From a checkpoint of a small transformer trained on Wikipedia.
Size: 14 layers, width 256, vocabulary 4716, 12.5M parameters.
Architecture: LayerNorm before each block, learned positions, tied embeddings.
Training: a variant of SOAP for these matrices, 3177 steps.
Each number is 500 + 25 x the weight over its row's rms, rounded and kept within 0 to 999. Layers, rows and columns count from 0. Numbers have three digits each. The size before them is the row's rms in percent of the matrix's.

# layer 3 attention query, 256x256, rms 0.1, rows 191, columns 64-127
099:488494521494477542499501485506483491477478530448519498496508531466493489555509490508484512518501457494474506515487475532477532498556469532512532532511460530538465486531493530488484528509510479
# layer 3 attention key, 256x256, rms 0.0966, rows 191, columns 64-127
102:488507503502497492482512529551511516506461469472503518500514473508502526509524458513526513496505499479463476479491498463477481495537510500459471472475537502509489495543539511498477442467501457
# layer 3 attention value, 256x256, rms 0.107, rows 128-176, columns 64-127
091:515501516489485521474535509481505537456512508476477498495513481491461447517487506507483453488496453499504452488459521491505532491479492488531528487506484599486500505495469529513516457483526525
090:497558476495508502476497546498498487521502499531490546503487511525501503510499469451473452488456505490507477520473512493516522452502511475448482498525523486528474517510514514524496470515483466
094:506508500520490494477531453505479504465498539537505512512490516452497480444513501553464522525483508467461540520521489491439512485467481517492535520539530497494475504541496486507513461511524472
092:419492497485519487549523527476480474524471508527469518539493456513481500482506516502501501472479519447552515475490513495494537453487495516519485524504510509500541544489446540485510492504547530
090:521508520464495489543498509535479443489530507536514528495548520514486509488476521520508502458507535500483498499512486474505505481504501481474486467484516506491497479498534438522466489537539493
088:423521442502512592485502467488513526469512470501493483465480521481543506480501508497538514476469508503501508513504509479502518469474481564537502500509486554449483531507448487523508474472489533
086:486472486468471483495446526483485510488470496555520515470473524581514546500485502518528473477551457548524484459490514506547515453526442448521504480490519507486520507506510543523511505506498533
085:510515483492534526500490515486503519546495442504515518511519520472517527500567486494497465545484460487519498485509519511474488509529543489507498519520491538489490490543520488478505525491510450
091:480463521562506492473495470524489505490488503433492476528500487528519500541478529504488506510537496476520478518545511497494472529519545516477503512532495450498502516527508449502512521513535475
082:518499475463505486444521517493495496555501504489526534485462531497483504497514556521546431513480501526546511499468518468477522507480478467509459510503499477535542510485477486492525520488444490
093:526467489497512493499534517509494475491483545525490481541501522466477465460544479500488501495487436547474505509474504476486477505503497512539545486483512545501524505499509460503454511448542494
090:480573483529503513503473503520496472478501484521483470516502512451505495484481520512494501493520503492509497509506454524476550517480486520513515492504493530473464473509510512516508518491504525
087:471543498544541516449462535493538477527442506498464544538528538516525451488517492465511482498508516497496485500485491484519521471455480525496474533513494499459475526466507517505511521520524520
090:496521513481490525460493537469486470504503491497475468541480523488534515494501477477463518504530470528503470493500493475504529512491484447482486538473470521506518511485498459494526533462493495
083:490483469508516448525500521507510521501529478555482545499440550514524515484507494492482470520487526487500518492546479478515485494503463534482482518469522525552507495492467525505504510501486462
088:486505520554504512518514473483523518442524515510482482445497529522527513508513511484522549510459488518493485501493458476492500522505500521496538481529515465486504484499548503467538506519485510
085:548471533497500450471494548463460529499506537525434513471498509479453462479499518475447535545501478498446501510531524477504457510486496503512484500506494503482463523478479494516490513489508449
085:504501514500505504504534516529517536490463531510494491507489504515480456463519526517516556495509505528490489486524523511534533488480481444536461479532493495501468518487525499481515506521527530
092:523482472507490485533488527423511483549494494531486506455526469490482481502499543475531504517503520482482492502510498475548471538520511538463510513541466458491523544469471464463506512556500503
088:499508536524527471507494507507541512470507548514507499510532487495536532501482535526518510499506442501487487484472475504554515462484519509552456495536482475544499498479473518464532481491490496
091:491482504501519501534484522521499510504483542461475484529487540530464492522483480494523530499492518513425464501498480488478481446510452469463517479542480509490530499492474481510522511522494509
086:487537492495525500489556510501527488451531507474484495474493516489521527517492510477506522495487464501500468519492463504484491467486520512529469461509486468514523484496486475492537524453503459
094:553549496469466514517505500518511522541482506481498514474513506472473475470532566508553445514496480468495495523506513458553457489505518485508515478504522503477522545546485486501521502480516477
082:499539533475515508479555468453474520518500519516533530524509484469505483487502555498503512505499505509448505515510478489482465497505497487517520456466482472550495526479493482537514506501455524
094:501467482482480536497511508542519468472486535491464479526473488470498449490520435485499530511524511533491557513484484510465490503500514517504466512487484549525496498529500530484504500556489484
086:510501504522439519503500484451511536460520555504497512463492499525502475492476457474499505470547505487474494467526491508494522531487460495447499536487511484489538496518531525480523515535495505
092:498470468502514519481522475469472491474504482487508527525444511465520486508463537467506512495497500516525503518477453474499524509490510537480498487476454503459462540525456494461478517503515504
095:522510505494536499533497510536469538533519453537505495504547501489532492519512506522490479504541501522496469509480504499488489509533510499492506483453519516487476498471502495489479488498449476
093:513503513476440519466459510485493457507504529506522488498537503452464527454507519512528478471495526492534516487526519528450517482498527474509512509525466507543500517510495464501503458532496502
090:485487480515482557490475474453507440513504515479467501518498502500463488512514517487532479485496482512515483523482531502483483511469475490467543513499482474476512527510485536484510495506506496
091:451489481504490475502532491540455549471442541485448478475550531505485498511489492464519450464495510519503520510496558490521509456494487518447485499504526501504504525511472506500468493509478506
082:480538480471474479524548522531532462509516518526548507499495508533474456516478517506500508437510488496524535491508530476494492485503521469485516518507492461549528506517515497500463526502516529
091:527494486506502532480484477496470482519537518514475506518509475528523506508508492500488547491449479437476493437467468506486487500515480484503493530507492497488524511508487467458526501511498509
096:494475522457494488535484516522500480468512514470508535504500523461483524509497483538496481460548490502522501485478522465479480526525515494488472498524474460476491495525537508513498508517472509
090:528505478515444486517519499480490568499480482459478548488481473511526516459532494508458552509508505490555518524494529504476504485497497486500515478500489532495511524467531501536513482509460449
088:522514491538492486472496490509477479502475515499493522486530524526529486508551462510513512568494504528482511535486449519502521484511510506514463496540488485498497514479515501484497486517469535
100:467519500476516507483550493498524478519480511530505504497519523495513473512468501490474485506463465509485512467514446504537519463524476453487543434473518494505477522532507497493466516479510505
092:482490508483488488492481503541530498531534478509469485521521478485507497550451451527513534530491491539556482485469501496462487473519520530466534507482528464482510523509491496473448480488484500
087:514487468530546498498488532515482538522512547507496495469504516475472486458472502519493496496525535549527474488451468514494547505481500526498516477435520481464480509524530505510491475534524468
084:523478536463492527521499473472462451486523517515502514485530503502506480515541504534518490489500517482474476503494491457458530512497490495502527511500486516492532464462497496464489487490509490
094:496502525486513490517519502538490467544485497529520486483537576428468523482503533501482513554488523533485508495526540470511470521501484529482522506516517526493533483542543499486524510530521524
092:510513534492519543511466550539512470490452490533522464485496496535515536483456526518495500520526513521520501529476471499499495489479478515502533487433474514496473542484510493544509496508457503
088:486507491526487490489480463489489517450487514494452499512456560527493473515509514548490477534502492485474475475532476517493470534533477496513493479527533477497475506502545502530478486486487511
085:483528479474503545486456523479518501454490497491507473538472459509540536517468481501466476500509489489487495487502498451503488510512475489491493510502512507521511484539509456484542472474488470
090:493484469462509484509500526506501508525516465479507526556452455516484456502474515537485492484471502505479529498488434491500481467482484538465477486485501476520542518495536472495518511502533479
092:496471517464487468529529533544526526522520516498490491485463498540474503507515522507507501499499499491504483473546475474471536499532498500475481500495506505502521541480492465543479509531505479
093:474458490486469488488546483474507511504445486498495521510476455474563467529496513530496501466478477498508493500557497506538497527547467503467492521473509455490529478513512522485480543473531450
091:549491490468467496518531513524491483582519434507459487468539498537501494513477529509518451501525479503491484515489488498453456540512591507515506498472509516505505468462501481506540510491492506
087:513518506467518522462488477514491508503491451523510524502525475517479456533501533499526488486490500502481513532538497539515479482492489506523480538506476503496490499481533479490527467486552496
# layer 3 attention output (transposed), 256x256, rms 0.0882, rows 128-176, columns 64-127
085:449486468532551480501532533531481497491498511509527507494510526523480514498505522497509536496494538497467496509531510473518461481513511505489479488536530443493482522512543465502516507517482464
082:464467539488480492530506488513548528496488480458489462512483495518485495480453534548526545462518493483513498494507472512489478514499509551525491541459443496459519511474532508477485488485521523
083:496548481497493528533495552494473518507495485447530474484475449556545527554501482474532480461487513509540475484487498510530528497516470490528488475497483457516512497423518487499486524498502551
081:528542472487489558486460466482496497498530470480505503475500537498537516484482494520491484518515447516469514519465480526526504528515485499458562477501473512513479485518526482536507491518476499
084:507486467523481513514487516479505528493505511483473539491470484475540494518481467530491527508472510493472512495442526480492487525503544570488486509501462471503464494487465532483525518495470505
078:506506508461480504515521526496477498514459448455479503532486482530507479523513524512498461546530492493500550488486515530487523470540511486497540467488502471546487492499533468494488483536507452
085:506531526510537453467512460541487492533509515502501521508514515484475515507494495509499519474480500504497522489537506483512474479466552464490462512484484478499542487481510481477477491498520486
075:502511545495493548487516513481546483432523491473504518515491501524464494439465482515488529533516536496475509508494485499487521455488487505516489519503515494517516496447441479545447477509480531
084:504522501501500531544524567495511496495553500526491501513509503493535515502516487496494493488465466487496510486503459502531522496505459484530493486476507521537508501469477514493491462503508520
079:459484553520446517519482459462490511463474485505474473539491485500517524540510483449484534497521498483485488517550459538511494466507500517522535498500506535465475480513522527493483505490518477
091:506523509537514561482492480476503503464510488474516514503493489546516512538479492517511498502474544519515498517536508507523469505491514508471482530506501467506473475518493540519544480527508517
086:521455474506522488536531506463531489511473505480476527488525482483471487542493530498508492531509460481482518504553493488476472498541516455524513502495536505513537502511512473470494511545504481
080:503440498511469487545530520513535508506503507495510457456463523483502535501485513524526508477520454525523520498522495521505495514527509490506529455468495531500550500514495473447482495505468506
085:478466508499488522507502512539470541493513480472510504479501488548502506529482551527514487475496489531522533488524467509498487471521512504540511497475486518487518498525516533482495449493527489
071:521512540451476532482492529450505468499516501487508498502532459474482523488499505484525509508510484478497496503449544525488515518497505477549537519519488499511475503504557477474505471536499491
081:484496445470505456507503514494472495529499508503466507524480471516529466520512527495471450483531483499481500528528515473481534499499503513538475510495507527483489525494504490515473506493500553
083:447504488509474533540495484521541499468491488458530491503509490528523502475520473466504462500534520525528491490527525482532480505473501479464516486524478488488532479502523524487519509484471534
081:509487523493498475564492471471450510523536466496515529486503472492532521515474529490540457489508474488477504499515495477443471530507537509458516528477487505477519499508443523562482482467469449
085:500492531495508510503501498533512487521478475502482500499493562498523486466483462531496489520464505527514467499434501509480532507506485468504483498492512507479470499540543495554450491425502502
083:512485461510488493515518499496484503488536486518496492463509488502496488467471469469479470499490512477462484516502489461475507517511475545472530506467495513481487466509487500581481521485519468
091:535471504477479517525506452496498501482496494505535509509464467446550530489495518501492458498489504490472516473475507487512533533491534491518503525479491457512488463490551538524505506460510516
082:468503504514463482534480508485481519501522489529502483537506476504489513481528527529492468497516514490476510508474496486488529517482462512534554532488460518501517522496534545511491499531489493
081:490469504563520484489496497508495493481494530532501471526469509540519470485461448455486554472490498504505499493541504466482512484486473483483497524470470521487480496523479502547481516513477506
077:490477471496492520506475520530493502490482514464510493475490540494512531512497483509505514545506495505517528491488531542528535457523507526495470567531487551526518470478517488486503485532513477
086:508499510486521451485499480495512510481559497543534495462506465514467539519551507477489483516476491485515494519522478539556512525513517505502524494496521492504517468532516479505494528453509516
080:506485502478546480504494477509522481507505500493500477550500541465505488497544542479498522530520486495550520509506478541548523497478538496527546463510463537508484534484463501487464487499518496
080:516517515472509523495504517509515503527480493467486469524507515550532502485495481512515486453491498483504518497525536488514476498517472468486512485534510537511518484521494540485464478504539472
090:478478505514456497487516504520530476501509538512512512481516530469447494505484502465496542491476505495483517438518516484523502474490476502508523504524486494524500507541502495521547494497469504
090:513466524552544512535522515496515501497469487533466481515526491507506465527510502524483521534479469504465509522487480492541475500510466485484498503490537475487479435564458479511539520504537520
078:523487502528518510536492511533487502448507475510533492517537510479509516510481501490492540540515518447522548522486476555488555446522503535495489473500522528524459482482479475517473484501501484
089:515528475487477514473500512478531483506524436495540512496493495534528499483488513498519494511534468478496502502572503513458503504512497520545516475505460480471496506463566502491516491462499516
078:487501526568556516479529495496516524491504520515481479558452483473497514498532558489494510508492471479520502505516450536514496498458498520512532498515506554478493528511493525487526509504468511
090:468528518478551448492496516509539505504466521475506535500504492475453499467498524491507486465530536495511498504535497456531543469464545497478511493539501521509502460496497521515475516518485493
095:485498459569533533467524451478504490475525511494485473507459466504523497482485515471506500488494483510507537477564480548491463460505505501531535539486520516531508475494470498482522524485544518
085:461488554516524507511476537500469501500521468493518483462513497507485495551468514510538506498481520510440525487522478512543482512512472490478506543496511489520531480552520523514488506500538511
080:491482490491498527476500528510503512488509506504484494506474506531451515523478495511489521437498488471475483483531564454511478489481527499439499493493504537489489518550509491467505513543556474
100:490492508508488508469455515503464524506485529485540513522473505524500514492500530494539545508517525473531474539495517519461488535475517563528463552515440506485480492449469517487514481519517482
084:525516474485500460489502531463513488505481545527483552520494492478494474472556522468509501519502497493469506531524505527530531547506495517537497515516527541521494476540498480497522523501495506
082:477511497495463545502507489524479471471495474489519479497459511586486533500533510474493519496468446512496489510530538523473447493502504513494502522518439481483513528491503502465539489451481537
084:482524489516532532499505526468520531485494490490475488540488480488534530510479475481493467470499476540526534492474498528497519456492478530475488511511511486538467509512487497470488484551518513
088:480471496521493531495516482453527490449503530510491534560483471541523491512519456472514503508503510511511463530478491521472503540491528477508476503496523458478463551477498485502500501491465496
082:471476506517466505473539490483487529490507472480468523488496473489491478493531525487529507539463530493492531487540521512473501506529538494512522473535528498510533490510518524494514487506505469
079:503516514516492474454528531521517500550519477486536504519499441514522512485485486477512508464523505513542529492497532460525481479491519496521489472491467503465520495498486477469521514513548522
082:526497544513505505507526499500513494488522491484467515513492520489495468486537557500488494483497475510501491530557482511508543449473542501500522488484477520541470474482528519500482509527524524
085:474528501498466510469493498480499521502526481499469507461491505467522552499561510499524490483526521491494525500464486534506517526441495513524467503534490529518441523474490502505500495547477490
086:521510480529530524489503474505499509496471533475505515516530557486511453508502470496504476487488457500540523531511527491524481508473511457470533487510487512494482501492481526414513475506474535
087:484514529499492481516478501551464503508512496493535498462496508522480515486490499470555516510499495480498497510459514487487477479482512509506483469519493522525476557466504494500530485523448504
084:441451519516481491435510511479481511478466540543536509510510491500514523501502472496476518490470562525531542525489490515536510482510442470493514478545542469473522579515514516469486456498474483
081:502467498532500500557453510503501505515524509522498505512509511488524480476481460506492511512487477481500490480512511482492495498516497487516480471491481516464501512514512512494520510505473542